config = dict(
    num_hidden_layers=15,
    hidden_size=128,
    num_attention_heads=4,
    num_key_value_heads=4,
    head_dim=32,
    intermediate_size=640,
    vocab_size=512,
    hidden_act='geglu',
    norm='rmsnorm',
    norm_place='peri',
    norm_eps=1e-05,
    positions='rope',
    rope_theta=8090.0,
    rope_fraction=1.0,
    qk_norm=True,
    attn_scale=0.177,
    bias='none',
    tie_word_embeddings=True,
    parallel_block=False,
    extras=['capped logits'],
    init='normal',
    init_std_qkv=0.0397,
    init_std_o=0.00724,
    init_std_up=0.0397,
    init_std_down=0.00324,
    optimizer='soap_variant',
    learning_rate=0.011,
    beta1=0.95,
    beta2=0.99,
    weight_decay=0.081,
    lr_head=0.0138,
    warmup_steps=46,
    schedule='wsd',
    decay_fraction=0.766,
    decay_shape='linear',
    final_lr_fraction=0.05,
    batch_tokens=65536,
    max_seq_len=256,
    doc_mask=True,
    train_tokens=130600000,
    max_steps=1993,
    dataset='wikipedia_en',
)
Each number is 500 + 40 x the weight over its row's rms, rounded and kept within 0 to 999. Layers, rows and columns count from 0. Numbers have three digits each. The size before them is the row's rms in percent of the matrix's.

# layer 6 MLP gate, 640x128, rms 0.216, rows 424-460, columns 0-127
096:545534511501492522458408469471505459453491536429516490473485460469511530456521511480516494507507524578513488575573485548492469520471602445534525438547571438592467489569528480462502447512506479457467518458533536505514504592497474474544461500476499615474531440484439530419492487513488455484558486491513436463463548482505559477544537546522507527473482528525523525489465537554489468533414
092:489506550528508482446493461463519476494550395438461534445497500537499547434472584477487471416432473441525485504429553482468528495453438508493515504557428508442464607539519410511464515491462567517537546478527486477459489533568482531525466512519458488554469560480469421527525461529467482539478515509470500432443578476503509492528497478538469495444461538473468521498466474500438488473444
097:440487523531455435473516535564498452599486474473499456495509536490461540494526535476574446502477539540551474516430453477530487529481520515552494495489467494593530477538381492523466544456532494538465487578527487499519561487506459521526433542531464491488510459510503555508507476475502517538418534515554576445474526484449534486498600465463402518494487449500454515507479495531472556401518
100:466540481457527553526478474492524521454500482508596423444456526485508576501523501429602508518481507498534516494426446552531544411450582422586493457448525537509489501466506491440454427472540492478481505538557543486537484522463494466490511550507516489491508461449528520525519484441473477481493474542513514446469471477547519531502472506573507418435435495594480521517455491440504506528559
098:505453490551453524496425503517507521567536458460417536363495492478519542511487531459494567526495474456546555478456520525495473500423503448524529497541516468503549550443565555505501524509448406507479533541509460547497453473542486443524492542518438553532508521522513534528480495567536537520467501472544535446584495499527495534498510494506500483546542504412525504587524557586475559463522
098:473541500523488459368540511522423510415601473457497507495547517490550496529574539456476490590493503519542507469529433527498483498450470502533527511617506475484441520451464514453560427533547509489526478469436525500441525464474473486498554501471555457501480483444531504416475431449446475516512470451548522490503439531539490466503465532468533510439441484520526545540515483510499511466525
108:417471432519462557450489440516496581467524503504481458513537537530434479560510562505490503523495501509504526557431529527509547489475509458469458486515518430519493483497557478488485477521470490478458465531514542516542461485498414471437482480443602516411449512525531520474431461557488400523470564478477487542596558486537491451506512508502523539495568473452506476426461473452431527522540
104:528537573508499491504420425504537573524456490416451430518540517449500472423537455452499435488497409475531450524508557515469450506621458503495486537476534462474495545449461483459524491551511499420516509504511523497493495509488540529491534462515482442508492510456552537509523556493511510441438538492495460450389482527520416486440510482448491534484538478510519520510513441501583466448497
101:532500514571419549471483470477505506468464485526496489484435530533558517457497533524506506549465451399491515510529510541548454530446505544561578496472528494506521443549451459462476541441501536462559472467483474516471524476502591501496511499494502566471522511475529540520453569512516555520497442488550479570493475469489487471516350509564498494597461522508430587492499522504423490485508
097:533511517480517507530496532514472564515476416538534510456504571454536588521429557544506487600501504576544488532501484469477492536517473482488491482394550506498498500497499515543503430460459543446417498501499533518491491542525450546529468440516475491498504392534472473534568534510507456523528510430517500499478486540484467513511527416525462455561452397482462582449522515524528543438518
088:494579506495445513500581520490492426450409550547524562569480501535511514482509561535505524487402510484512431488473484462500516502480460556503443572479538493535511519529500470489488543491484518562579499455480441447475465510447510507523460471461473546494488453583495514528515477509468516416531427507546529451454562571485491486522478505497498451466480496434510499451626541543430515499482
100:546529543508479521492472476483505503491536519508606451446430491542521517553428589514495541521488522477511503562421530490425510488528475520471478525438431517438523502506542499475442419500571493522488460483468488561487473476458458448525443550491465533492552545510527485510521484541522455503495580451490590482447509477458501495542473483470490494509550519480397484417534609504520521559468
100:545504540546517518535421460490531502437481600538536496492508591502562487479499431471447487494571519501520461574554490456524463512506527499506534488486505485571495484525517458524464449534511429433450468492489483553521487540422577496425534530524461395537532525469484494493536517502533463441436465579428501476520501398444454557497476503524538503523500545465512557460509467529504491496486
098:548444543512528489464464518520501581567536485543470456527476498467485448506518444517440456529497482494572543601549522538523536480459494494512525441440454472530476554548500507500501466551525505489415529474437486488594507533534575510546505427452518456449518527550527541483539530497548444570453469521505534471522515521563401529494495426492523511491499478519458558478513441513472421457544
101:558437476508498542491512518535527458554503518546474541509570496535462428542463515522489479429533464518563468470498543467482551460516461539598515563463478516562461526510500494537515495489534492481513461450500418563543510497451457462498489565521512389503490469485552455555486527492528486511498549616515552542468434488492481491530539501526537499567460633503478532530479565507472536481527
095:440490480540450535422511539444499501446459491445529521478546524595471503558473486490497500486427513546504551486406472539526419503436499480494562437557506497500519538532530490503504463476471455512482475473584518456432460532456459437572467458490572535501473422516486490503514527544476583450562506509494478406491524486452445498558542454509530473523567506499477433503544488515493468528465
109:509418518595517496561439548472529563497519468483535521471463532455502462503521477504493489457495417562498547460504507422507492463550519498516570409483494472517501590538453518512500554501428445469494560450517536530467521472495507517472471470506520508547472466548515487575443560514504503581553537506532483469527442417447516484476525549512512515462545567460481493474553469542609502454517
104:510535537507490573435469518408469441473514485535468543429491529564473467518453508561523457469505514503534450436554457516480568482500487497480506547528475489586458547496511533494483534502513540533536483467451540541517426448484559512480524556494508499544463514483459519543530510475480529534439501410509528514616463444459508485431437481446431468486487469526554491546480431471533401526506
093:521526501535535469501510540533482519468512482531522522419510450415496543587433478452506430512523500505410474439462490512489496515528448515477554523477476368494541525474488495483459477555465501484485504514543477512488497473426481585576486544450505470578468472525551491555499510464496422522547533487465536442493558456456508514524502581565439532501554577463477527477478501471439449496525
096:504450493406484461517515588462472451493476485510490553491531511447524589511491407483532511487416481516441466468501491529532491439465536539489499403489388537480495501529491490463440499519468562554488411504506477504521472493590506511516503496472455462512423512531538529504480500481483520514531544511512489431470450428550473461563502431524456459413448492455482533474439503468513519552508
120:509519522473516507499478479506476533515488468394413571482500498474476447553482508527484546576438499498500541474557478424473523473537552482522422526491480477517473496575562532484531529542624533596475451530524450512455496469557530428507461615483459503477460476521495544491520539511482553486497462553517439482519507423412486451469489504442483445493464475484500479498530467525536509505474
093:542493546457511512555524493459448495528530494519510458525461557438525500516439441524529463524489506517506480451481538531492561562532497526470465568476414539470567516500488506555444470556583549455506528483495493542453496475492459483495539505448472543544524490506501477556510521441484500447467489556423423452383532438529478506467554500521470525448504423488511474432498573475403487490431
093:505461591490515531477416561459479544505463514503471450465508530505510493460488473471520488544572519464481546470503530462519504485500569523526465472488555548456486418514447608468511463500504430497496533436507515421475438456456552532497513480472465502479536503511464499584501489455426533512524498446490552541490568468528444475455530360575458520539515511458529534530532499534520489505561
097:448508472464477480603549429515503521477505464525503546534485498504406452519444463499498468427529451475537498476571454533504477501508514545519530556499458488485570523511514508526514464527552476506482577470480507493491490502522503450439521483388511443450472529460547462489501531579484525501540509504510456542443495488544442480492481519644401523517492533481454524464457528446449560546455
092:516492569466466518513438565495489437527452472518386527557547528519444527443494471499444501478525495498505587517515525513574594530458477567451527494415525510534501505467506558481498501430501511565501503481415512538484533510466525475485471484473493453558537501564555491533467482509492466522464488436501519517480502387443480550479533500551524528558498469477431543410500525492567494537513
096:548482501449510428499472476550492493477551585542512508503556505460514503498567533422522517425537529601465498569555486467590466502433563521429505529520470480479538493513484584442495448518543491539473514568458553480546550462484471462411500527501498531450483483577508523433526519572442527509431506387484468514505517458518494477475470483466522506500498502470530458498551522522511533484508
099:467534519440450501474503503484532528476537442482485478535507513520477570537493501556516523507471504482497461522445493522454500544528491404413574458491477520585561494505518475503523484615499534453495520541547570526405472380508478480494490502483513452464523526474521539487493482464568518410486541513524472559442433564483436561496474534482527546454455497501504506493483509464531591450513
105:475541586516500500568395454496511562499577475447456508521480533466521536477518462453492465490518438523434496517522495531432511485497522534498528504535472551556486469553455474588506517479555436492532457477499486537534533448458463524460470477492522473512484500500545425506437499413513478526498490442512490536504584490502446548476500492505559545491555650499514470580481488506498512424469
097:521443451587515500536479456571520464503462451518509475495547450456549580489552500445519419504517440569545484520450481500553490545526462515483472477490544511421450498508533495531490411476486519509480579566445499527515541501531532511468507521502578437442481502511478480473487508497434469547511539561536560472472498469576459445502521514481533498506488509440526571506527558518534397419530
098:509518556528517483489501496517622489399454530480503511425529490478465508556484450464475490484508534422499475447563512456465577475537465516522507482480600535551481547466584448499484463462480477465524538540526516500503467487517508471511486433495417511554512514483575465516471509527456519420497481530546512490493577603557449534502556447495500544543452557480480489526530509463543542538539
105:482572515461497496502424506551527484515469507571484550501454547522514483471509462538496503532482542532513461420498402438481536583516457485504543384459523505546465531492520490482427559584552504553471446503542480503470472579514512464463524460477493515485564483489534530492542456475506525468517489487551406524522491452450494446503464502452465538448474569545511466520485486421489487565420
097:478424456527434469493432469585448438529480573437500478493469480402540507518500545531474579494526490478450449552500444431529440534476536496461433534517558509469501545494453524501521507589493541491563560508546465531577486545397482519558473494484528543547497444494480461549503433489476564517545439475456499472486517491546481470515529507529473508514453501537522535552510488503556496521486
108:533491477511527503488503497470486504464435451480567459498497619470538551463461541512532435491528500510502503514472487413455511426519485523465516512519628490525431527528508504536503512511467519498442537465441470474481467527464593469472523440479494500448469509458471521456502473467508490445473548507632523464483508536474430478475512439462500462495389526498553578513516502510569522542522
114:383496462473561492433494483472485514415534602502460473501433439525495476562491539539576548419504544489490546471547470523492534508518528463498429466506539512558506478521428577538487477475516498513490505500473441477484506441497564536531444533555554513476436458566502473459516453490438443455497551472521545440488538512521477464533532488517455486457530536517551548496546524559510508494443
095:483373477529457526545429498508483573462415489492521453467529480470505446521496450480485472534514455544493513529547433518533508495465480503535491481496580533431431438467530508510432465429481524470491528560475505411469536465471485470530490566602524490558532484455498427445523428515513473523511418518548515571464475473546448526461525519528516507448479493549538493493503509519436496484524
099:496526503520461488596542522484504424489513510470511532484487476524507461443493535499478508479542469439501531522567498432398430514493524474523493436530511464497450490577511502521521498516574542436574511457493519532473499482414488523459510456462523585518506492568509495482542537509483581462480461450518508467500548525524544542545489449472547490433500442453588562475534579540530428571512
110:486448450526438437472435439430485513460459442568407494490545567449437446542385483492493515507499510496514490537464500444456470522542546573450451457497501526510486541471481508470517538467527500539527529550552463465523550474505523526431529503520525441578417472506490469552485526451515506504511490463516395570458504479508444499541586470472528508459476493492461483535526500524472513486542
# layer 6 MLP up, 640x128, rms 0.214, rows 424-459, columns 0-127
101:485508496549466570502458496569417568450511502433462474459478408473568480487554597542380480503505510500556419527539497519456538515530517503499486510522546463554464465531503504460473528547518516501452548512570521496494568509431555542436470450538511493555535510494506524462529502485465534496475502459522511557505569510458480545545507518509484522443489482551462510453454508484567549583463
091:554542495472515567427492474475565550535521394529551409530435435558445504455611492528488504470494534456534458550437525545500580487408538499475535541510466464475509509460533470482460525523476530463487516487528487538516534521563509513434478456472422540456571491474512485465477490497452451482521515473481512410489463420447487485472520495555429478491465499488468503498517455500527479505492
102:522501532497420479500485489560484516534504519507467613525482426472465567500482474467529468569506554474477461519513538551504551535462509543580502520531488465522521502370463487496471521449566530560533460588499500425557451563558468488520492519508470484490526404488474549527472505416468498515499532464516519437507481455469481484506536456502464596503476520482526473543464487462563450460472
106:545483476486461483455485529540538486432518463496525530505529462456503465527450480405515474514475622430477520470492528447555448500511490454468621493492531460489505467566520378461515568547514472551457525423389547493510491488512486486489485498500525496500503498473460468510468469486572523522438454455454423515527547452536508580501465461513536473514535484474494485447501531537468537505501
094:528480463524484510515490525534490459548455480499457473460485477491515518497477558516498523527541491488501463555467404493499484451416448404499447579500545517511449562491485563466535493422437506459482487548469504577492544378532515499462505546507528475531415486501509464468501480456461556531467461454555539525532422438510438486496480492456518493507475583555525443564499489510497412469505
103:515556558511429467590374479554575519470487517553516497588496482498493455516522437474512491484511489432567478518472555463530518482577551499559537448461447486511546516498537513481465494515475518452498451553446505505507491523493527548506516505458506504524506532460518452547497528475552525486460485498483527515497533478501479581445496491613454523465598529474554504464479478437526544541591
113:514530566484488463528495530468462464532487544499488505451441479563571521454519440494502573533481544526517499487565520478514420571500531514526559534549518483473515472486496471399533463477447468461594511510439452519471569565584536519527466476584455527549526463495535477453461553517452595517494495507471443496426479516461510547468492523461461476517471504563470549475552490500505527466429
093:478546543513493484513453444485444531505434542452361507477489492486485508510566479496449558454444439492506485491525543357417563538488504515490549558511557498498471521516558514476449520549489551524519451534527490553525550503507484540530474483529502545509460470505571486557463535537460466548544486466475547568493442515488495553532513483568442482531502491504467564497511459439480446542480
103:488502472525461526541459489547461541484481485478520515500462493528524511433511516512494536563525516475495467510471544579498530543472587449573498503422563513545452525585544502560469575527503510485471489508487524555564530568565545482463517547509442486409543533536551520457523482515491461480523496479491472520496512504410458530572475559535440553509524408473453511416510519524407543499538
093:543504498525449520559496512512477548524493569489586496493500564517497431553507464392510480486539494467420482481456509458607453492428520425494501514507519477517485543457509461563476530533517511442471454515451501522434431459563477493503452525569451528452511513568481448599459562447517548494552524491511479486499504489498516530504489535462560558493504511490497479492554528482611508548516
082:520434525514512484478485465523476503462467489461464505500480462488477524515545504547435430472495526566504523543504487469551511484540496524464523502494445427435391463453494602485437455471535529496410488528504465476471514507466401504511565472486527480442498516504562512470436452451479537514456535464503523576520479535451516467473498511452511510428546565511475424598456458454556514553463
098:551545492453505518471446431528515487500529556496540562456456530516524534540508511551476506523475514465499482593522526457438478411544514477450484546409549556480442517498504501511514508484500487443451494472526504507496492480500458457533526512389568544463542466463499463513457508462519512453477431469488518525540564472413512518531523540401490513484472519515456552467529506543395541466595
100:408509451490457475454496503499460497468479389543513505550506498568480485458535506540474499474471532503496560446540496543466568433526483419462456516486452524475503502541514488423569565476435545478577527542475483455465499453514481408546522515480536536502530518518503541540491504513530530567581512507521495523470423551544548549459533486499443544484534493459500529500447592575547494471485
100:487485484499439540494521576577562539476548488498437473556544529473500475515479527525425507442505496479467522560513512502529482523440505507450502479440515549468438524506472528447547410575552584516548441460519462476517505470518478485481482539441499409510493493427519471470558480540485524444474504568509467503578508544515546594464459470507450499515576461463530499485557471426523524495557
099:403450574474515548551539555537477449532524466459423490511477458491561487496499499440510509532598495514536527541529521457467457549476458516477531476529547497534441515453486502495540503519466530435454508472555457470557561495430495533432444534513439478489510528441492576479477551511446544525490566552469473486511507520472484494533495508447534499444542578532492474534456539528535540571404
094:554474450442497532398470466488462505563543505505479485554494527561540470516457572556564508556483498495471436501455497512530400487460574503481549428512587473491484460521538530500476502496489544544532476443530423528570529517513456500512540483536502516495535537537430499489444485477478547493557467523533532546480520479437486422537479520478502471530437454538421420504532492521494481462420
103:499533566525532471510524516474473535515498468450531459485452525477515510497510503466470502557470546495497414558525488478501481594452483448470447524414518534529507511467517511532494520505530506542443363485521484528576462436481515536484526501473515483443484501504449448521582424522474523433469478372545471507462420569531544486484571449462498559523496550522478494467470466533523474496455
101:572469519481499470529428497452521493535485493521514530479517534465510515539469471541475609545537454441472471495537478491513480503498482522467538506542515531481396461468502502491486475593560508551501447559522411456496577477522456549608521418518543545523512437488555529526455531545481523482457465483511450517496472504536513514539542448483442545510479427447469480561493484481503432587536
095:490503488479481487563508489483536539506511498486506484541521418509532488524495494489507452495489544561597479527466517502569544479489550508542482443471535476556475536513483462441425560525450580499528428586422508465571555500476469514489558511491563546424490529510503460501505489465460473576470480422508546478589511437431521480438465528530480538507461490551509520428557497501457486570556
099:602505514539542495416529480521451466525472483534496470452450418533492500476559483577460467483542502501467513476481471506459454481557492524448533489425512496454518487534487482474542579539567498492508446555524560491461586477510495528511504481481539461558503443617502511467495447542503486566515461511571459551489481504438465515532440514438424524555506537488559509443513496483487452437538
113:528518497515506524571531537516510463465479510560511423542546485547536522497532476423538387466566509469461475489487514463605489515490477554528526450517507479524503514493461483493497451498437489518491504458500526551507530566472576549515484517556519545486531532488448533558461440483514470498417538461472530491489517496467493547528457560559506592505499513584561460459529630468516454455494
097:475490497564445397495452546526465541422520534476407547473526517476505499505488553459469542495467461456477502516472530429537526565459510504511400468501470480481452507463568545507458544468499456578528450509504474517429505586544532537487491530518552479579502548503554505496482503496522511512533513553450561483478552533519565493539477498511495561544503545509495391512601523473495472535498
092:556545518508564511538531540574462542557479453445486566554486492477558401526492452510528519539501429563551489475572492561474516480416452501524498411518509508510499455513458428597496473425480586473510457457490490524497479458509511473549464513515519565472499467604461501460551438482508474515527450474483533500515475511566452529553442485507509485456490466505506519518445484513507481443484
105:494604499469515472605471433535440569535525479468453558535466530506515499486486481527559457475530493435480536459570467503488487492455509538488496589536572549442501539485549468571548510566540489539454485578421481547474502477468462479480531547474496445485512500489479499531473559493483484577449579534498494543407424509506523467470503484485458489548498510490521531517448510448519522528563
091:547537527473589558501554484434535597500495418480505494502469462472533521441479435529526494484513443531500518476462471490489484487562557519521482512512547439468453509518523478495574516527503506451547467497546506502556471515550507529620418465451466506446478382462431426467484499481501533470479507514521478509504499529522465472479520413525475515508528530435539497571491547481414500470551
094:526469510481500570596506481566513446513513485517507461562474500484497549467486512443473502486465524478453443454395552457473540448558459499413494549522535509515479478577548500516471550482409537466505416504514466483510504431526500467400478568481515459482488498557477477508500456466501505533532558567495546541536463422503495568464589498488516494498477496521479538563499501422492456505538
099:502457465497544501514506537509500500502439526486524509537455431435435435463541526447475452530495571478470525474538454521551602477451466517530467558486536496462459498542482511529443485463503537506438430462456500481521531565470491480450503502531517540497447419538524470551526478532485523498431487489515568522517528395476502413510511440525473519586541469577559536513496449553509447540558
105:502539560459555415496487480466562562492497420454500502502488452534500471525469517508536491530465538503470509505489454559488505453472456455395544502524549544568613531530489530504500581537525484543471502490527506438529491478512501523536494455555455436507501458470527401472440461446484491501554473471555498539528487478496420474476501436433496510469407522486513529562519520534513466571444
091:554489554465588537496629503506503562519489500497457503485525489505484498485485448503472465482464512481525521502490469502438488553516512567513474447503521497535479504437508534566543501484461497473524500495554481515582475454556553568451501504491489503579541437496563529423454461443488462501507513480619467421468496551494452516512548500536528524484554504450465461479408573549433478546502
094:539492465494480485512564492472467479503560501511478473498459485540493634482424479504475544458540484610477570532471477521554404491531539444499538512555506432470504448519451511521477492529495532515504486489584524480451510480396499516458533442404518508540497469461444477505517482547503464529531524491522506502540504439440494419448474585500458489484552460476523440479486512457463513441482
100:472510489501568478526446543514418441545451491479503533485509541509478513524530500451552488583512476526417443485520466565567555513533506505521538537542531436486548518479562430473474520519512523466513521474527503510473524507557545538448554525532525506557440452483426487499559490486487489578560481582470531500469476492521496512482479521472500431448433447480497570482508491610466422438564
100:492518526476468474465517496460521488489523534492510533490497519514420517554470434464590559520542527569595501532519482552559503471524510434535501465507515518588501443496541495526470503541525506471461528404485574472504557499499518481531501412473543419510513424542490565504458440478452421475518542555570444507514549489497531476548457452552486461469500474550523494562466452426535500506529
107:543455503496505492506561483489448525564477502511452551505477500488519549510473407564459519401549433548409424582529497499542531467504537507544558473450516463442468504481516607479512515480489542485573485415503464516460493487544533487493502512462456468506450501469517533547421591576488454516474544436536418471522504507493483500531528533494477503451523500458501469453508543476538510525547
103:477527532444519531508495528527523542485475474466514443501456538494435506499503513509536497500495488498534523546455552496634436544501551570497444437528493509558451495510524448487536566476493530512413491524510424492546563375556513486468516480520450576474525509538483472486471510520483584501543496500418521482495569566527485502475516512545499496414508453535575440434558492511516497520512
105:510453543504434557472567492585540488461488540522476538517579464475547462541577505534424453516422501493536499532464491489464483513519537515583483470502469535464584530516454462513465520499531591436518481493388501507517539478481533435510505481473498570534520461538548476518475476438464448497502474519461503447508498490484473542457551595591426470450517489545529481500502512511491471551536
101:440465473444497520507520527429500410528550465474524582533480516517458489482504445587477490457475530466455573462472496485409465551560514575494477505401477455461540532476482555464489587500487522476505476576493511528541482472540528454464437483476472457533489458537523535540483437527540520538486492461474518543578508482544485457560436526534519499446459538423479556528483459519479467500460
# layer 6 MLP down (transposed), 640x128, rms 0.171, rows 424-459, columns 0-127
101:480570483473462573513456534531527518481499484467507470517429514486479513536519511497453550585522429509448499528536464526495502448536533508524492521492545469500496439531427520461468518561465496484448500429482503519529475429508444594464515515464387479570565478524459474418480473470497536498495453528485563433467487382435534487443507511437458565476493509492510500455509524533549464510443
100:473461495483484514584493510495442510539472496602473468518492480539508498500483489534491490491475510452565485492509583436541527485538416494455483547466490485491436460484551522455469502432466443422481517478516439443506519484525489484537486510553529477469484392507489556425495505520453449531497505472468479490521377576504463464553489561543468462560510511440507413473566521478551552485543
111:525452433478581526472470417423552473495517472572467487452464482469528441473493482569488473496485503538529534495507439468493476448515482499482560476517445510493503490569513475540534493515422518423425506515520505555512566476474531452529503503424523514458487508481486568497530498570479448488479495479468460479502455475435545496514447444511584493523455509497560555435508442480535516544633
103:486615494495520509501457529509465565486567551530524488522447465486468578482514553492578515548506484570540554543453494501460526487499496519488449504544502545465514577441543546502483502560551540454544464541538448513475479524527524458501530517521519515476492493526533550526535510463562497410503452437472527524497564479464583489471536461428461487521521554496386547528587465561501508484474
096:490459523411531456537522491453501492414484523559543456558488484545440496513588443527514452535498528517475470471476497536507522573563546533438498484508497437491472455501551454505453452517520541514533512447510500385448487458472477493491485448468533503500597534532463519471510476515537435476497544516407453509485517514465529514483496500458478532530540511479482523455541417382474499580471
110:602415535503449480404520508484476547482557499462512479413497516512513469406518546520504523568443505478528534470503423509405465513514465505436460560528527483492508568555505547526527517479507521530472524541479514514485478418523476529468505552496540606510444484480573554474425512515503472529524477500475516513488402539496533441525477530504487564538476540483490477517465491438515437519515
106:494459485418489487473512503451533491445551470500493485581590499459584558508526553541510546483505527469443494513619439518505515517413496464450455491496458516568416490448541495479493438495481462546561490499453511540502580542435511507498499509503522487487564498511492506461476440550508462435549451536486523516483480502474416536473438486514489456429468423499543476508519504535537547494558
092:517532550527611501540469456562499495492523481488548474514504567445487443447512515485491483550489466448524426494461540520416398473512484595511509561444497507423535478498486418465581527520517531475532506483578502492503444477470459462558544449498466495475484543418528479464505548509555471445462514512508543432512536561486445465464510459510513477529466529502512445540511491550571519474478
099:540538524476496448508522516478519511486552528526541416529572521436512523502525488506519500447531451563474474537569500490472500512522498574432502467518450628478400425430473544496498526499543531470486527549530548481481508482447405490505448476502503524537462555462488448478553521529485492422516507497457492457502524462467522417455508505471512504521430521580482514553537409481556480525531
093:488444517619493542487502404583571525523543517437515492461442462504484478500500534569530550447480507519500475493552505515504485514553519488555493514446431533537462496497486503491534490495406468528435478437487490494589518512494532529593514457566531499468496528514525552468500510557415514458520480440467490581504525485538528515493545423505529469453494549499543477464498472474434488424453
087:534581501542513494513544485491576423438467569493560510524517515491522499508539540547564552522526566537494472493456483466463532559386490441421490502400490499467480491531456477524502526520498525434522460480394538475488502511529494483516441484508455537520492449517505541555511519498501454509548516424517478449483571503502407500453482418514466500489457492573561553468492546546496512528495
104:542485489493492511544512509555456458532441494479456461447513476507472523502477386495532472521495497603436501495526537482506503513384528503500595469500490536532483564500485579527466518393393516536531524551426544514582472539518590471440467473515478495538524491498484529525566490411501560540515503534512469556513536508512534442522500471506552531482516482500503496511486443502515465467461
106:566559515525501594523426447481492546455472555541539551499513555535474532459455486422461439457553491521504456533555399458532458486537518468512536467424530492476558502500477557498437475432498519500483540486479479558458469527447599518486510557494506470515550482500474454431423480563491514470495491498475554470491537457497435545499514490506550477497475522479496577455563477520494473524427
091:551490487470533441503542435486510493487510456512415489536491444446452510481468499571554540478493434554510550461558501489496542537447579410521514537548512492474508552492450470583464525584498479453454519529535509478507537512515542524521499562504543589494503561469518459442516535394455437514510534436516510509466468490410500446526507548530518522515444491472469458526528440534490497434483
104:531587498528486536498404428499487485441430494499567438494490553537544512460471495563543509492569481504512474465463506540492502524477536484443491563513461530403482461478494464511472543461503489632504476493536544475475503508544512475571573444486508509549515548517498448448585452456539448523459417480539529478471416526467503485467515560487461498453489441458494501515470466486477451481504
099:449471517446475468586484527531418540518547599503509625479502513494530483476499528458502513506498501425547523567486448468447520502541488479509379492544515448489462472479512564487493496546476489560462486425448467499489541480513528507548507542476518519477531494479506492554503495472533464573470517459399450433544521499580504486489539489422503474509516455509576545504472499450506518515575
100:493503498597451486494484537486486571509499482517519504461459516565424458514464448543531538527514418567498526398516487481504529520503532503581521485506441534474478563567502496438564579499474456466514562470559494451529560516521414483502463501540523585485496534531474543481538537393492473561460504506544561503457458448502495447488451467470488549538484500500470499525524465464513470425514
105:508410461534455476547617503529474570492538557458434457518456511533499518472530528467551462441484479542476472559495477467529563475437569503497448409506538478477502527525579440470571480432469528426511521484544516542439508496505491439446493456487494539491500485495455503528457476489485473492498472481464574500501545479457435496523438465503514440489480454432500539503529489491498516395445
099:458502537466447509565547463586470453534494526540469519445494488540536543520511441406502433497484472572466414511479486529517492532488464426474469498567505422442488535522474478541594442501519477469530511425555505474504457423486539467536514548539489509497551478550465465460455511544433505468480591527506509556463515497483467531497536553499511484500517495397450515567463527488517532468529
105:498572484493492475545455486477536501510549481527391476482517491542510498550451522513508554545521504527509481445557544507445548516569554539483527529472503523516480500486454459540515463529445526507538577495545492443519422515558464443542524495540548487456508573479552479526549541488461645415558529508497501529510485521517505467392562478580523478501466518526515512517429494492535477481556
097:385530455527475487455433518429493456505493502552491481508490533490464550486473521553467556508425506507522532489514490537381512528480536436468528536455557480479487487532530445566387563447482522493431491587512485425409484501507458509431498594450513464483509485538491512476511500524505543498516511500490498449496406465560495482537502498524469507497546496484444541505503420503506539510496
093:493441527476508553532531530488522509554450512546506465513503487446479474430501517508505481531402524501558501508578496563494556441528491492513561506419477522518485460485464482463495557514452502404462543512489504441508498485410502485468528504522425491377437478519532538475504481561443544481470462478577544499537473556439447515500506553530547514481530423527498571544474515503512541489588
092:397533494464496537484496502461543462472526495480481492408522565538499597516565489505443544427481514461529520489512461457507454486492537513435411554457496476500426546430506550420459504534522441486489560532489479452420492523407498569488518536492503477469498546432555508469434539481476508473507496527555528492490510499479458470506587478495470541515587506547477535480452545483501480509539
104:560477530522536445450523482487494422539521457508416542459412471501512554488484503499579546531527503460477464520455560397508547514470435448532503465514538463473455524497473498449523514522539434497503463487578545506503538550409502543488457534479487509526466504550494464519578480516535580477494499391545462518532596521516587532530481522512478497487513531481526467494510551546499433506482
098:422505493497495528485471501520480478475531531562529445505524478446521482546494482506437530533477515503494508555543499522500521561413504492538466573485493584607456523490477496468449520423521539569458516496486590463545490536465479500477583563541512491542511529491499509495557477491480508540499530487563481507473519408505597449425516532527541529522539548493494606477551507537580539525552
099:431517495545407522431500532408490512456470509497489541471489468479567532513474507539496439614473541443546521515552470578540474497583468506518515460442521493560535518461525468497515518506514540477493507485503442471495454564448571480539523451464514502525526503488441498554491528521516481442545445428525459484580504559548463464528523548594488472500493550563492475518574530520501535456475
103:513472521459505535507506474500460533477538476519485596541502466542493596508474570495531493487510551487529458484494543471422479539517530532432495534510525533522454446468548517525501573610550475486450555523500504527482502403512503498498505546422480479452490524448536471459479491464511451419533474498504459484456461471588455583556458523487510525432490535552498496483443619514491554517507
101:498479471484501520513498554487549452451575498578497535474452518545446528433488544480478572468464523518463588530486548499487449583454483459514473517476579486471495484513506470514544461451457406482478526511498496559470523455581506503486445524423553456512573499480488551550455544423536483557495513497453516515515536492514537478522493539423526533464526504582434447425449467516499475496556
094:500553373522468489509532515529509491497517474525526513480504482479533522456548515496526468437513523532476435466491454441470500510436509404466499517491526570480463473492465503490493469482467424585542516485568519512461506485608450539486519475509503414477553528442479476497482588549510539539442479534554475554491435453496478512560540500527515530516442439554527513515515450503580422481564
098:484539534538502539486531551529563507425473495480485492448489488450491471466518466462467470493541505447551475410589464467540530487499477520512495513431589510504476538463518448515502445502482492422521568542530552514409515515510503451489454460546510495516488459519528528559457491583513492462482453531505510503490597649472448562496542574519511465494441502452492517488500491543501546528556
095:524483526548459474491525519446510580532433463527470545546497500538459483521519548592497567515487493526525438470575465457506495517457483511569420510486510544475493524507489525490490474545462457531535431500453464470496474493461411489539448421503500496442559518532518520503523514493544565482471491525443524472448521454463540499457540493531535545633548521448545481504451535382509458466506
104:458555506551478530481535457475469491478494483533530480452461430550560547479527438565513540505537442470537433535478483514552546561494485526510497484494507521417457495501510518577517509535477451458507524517517458542593520474493519481462528534492497580535521596436475536466535491480511559535532540506576557482524495520509540497500400517449602617562519482517496497468440531540486500483486
098:476514480521489512494462461555501460449475530503530444503525490504475538528505505420535459545509490467517534402534485512469438552505486521508462532541463503554586586470483387561444615560446487500517477545508574518563558503469495524476506526501456531519464489484501493509552490429518534468544473523476576578465534461451533459497524554456542478489522476515510525573510471528477447444441
100:487524542464508531514561502526450447410445523434460440537498523482453445523517455527506487456428488530479506471508524450467622532443476458545476481496451552488520501530419518494450458483439458509521420542519447504517495559491513501484461589492530481551484482526569474454539500563432418538448550521469506493492522528501534483523451448468561493476483501499512506547476450494434593497485
101:560555470513577416525492492478535489493554530561528538463509511503489507488463537451545556548515565544428467496523526460488551528479497470477407514480493503512488536505572527554442528498577465490469517513500450528484453533585498477397487412520501433531509490499533571438530527475542513550466550527502538522558546477523538442473447454482523515521538512494558566567534496517492495463421
103:555520468488517509519479479492482485502409461497440482481439471440530532510532476467524524530534498524506445486468497545532596464545501528534596498536515562514438483544499530589543466508434472450565474460482472509479547557465498495524507431436576522486507525557552470445557520432475570495504441524496448451434530468459461469410519510491488491495548417537559505481477488470534547535518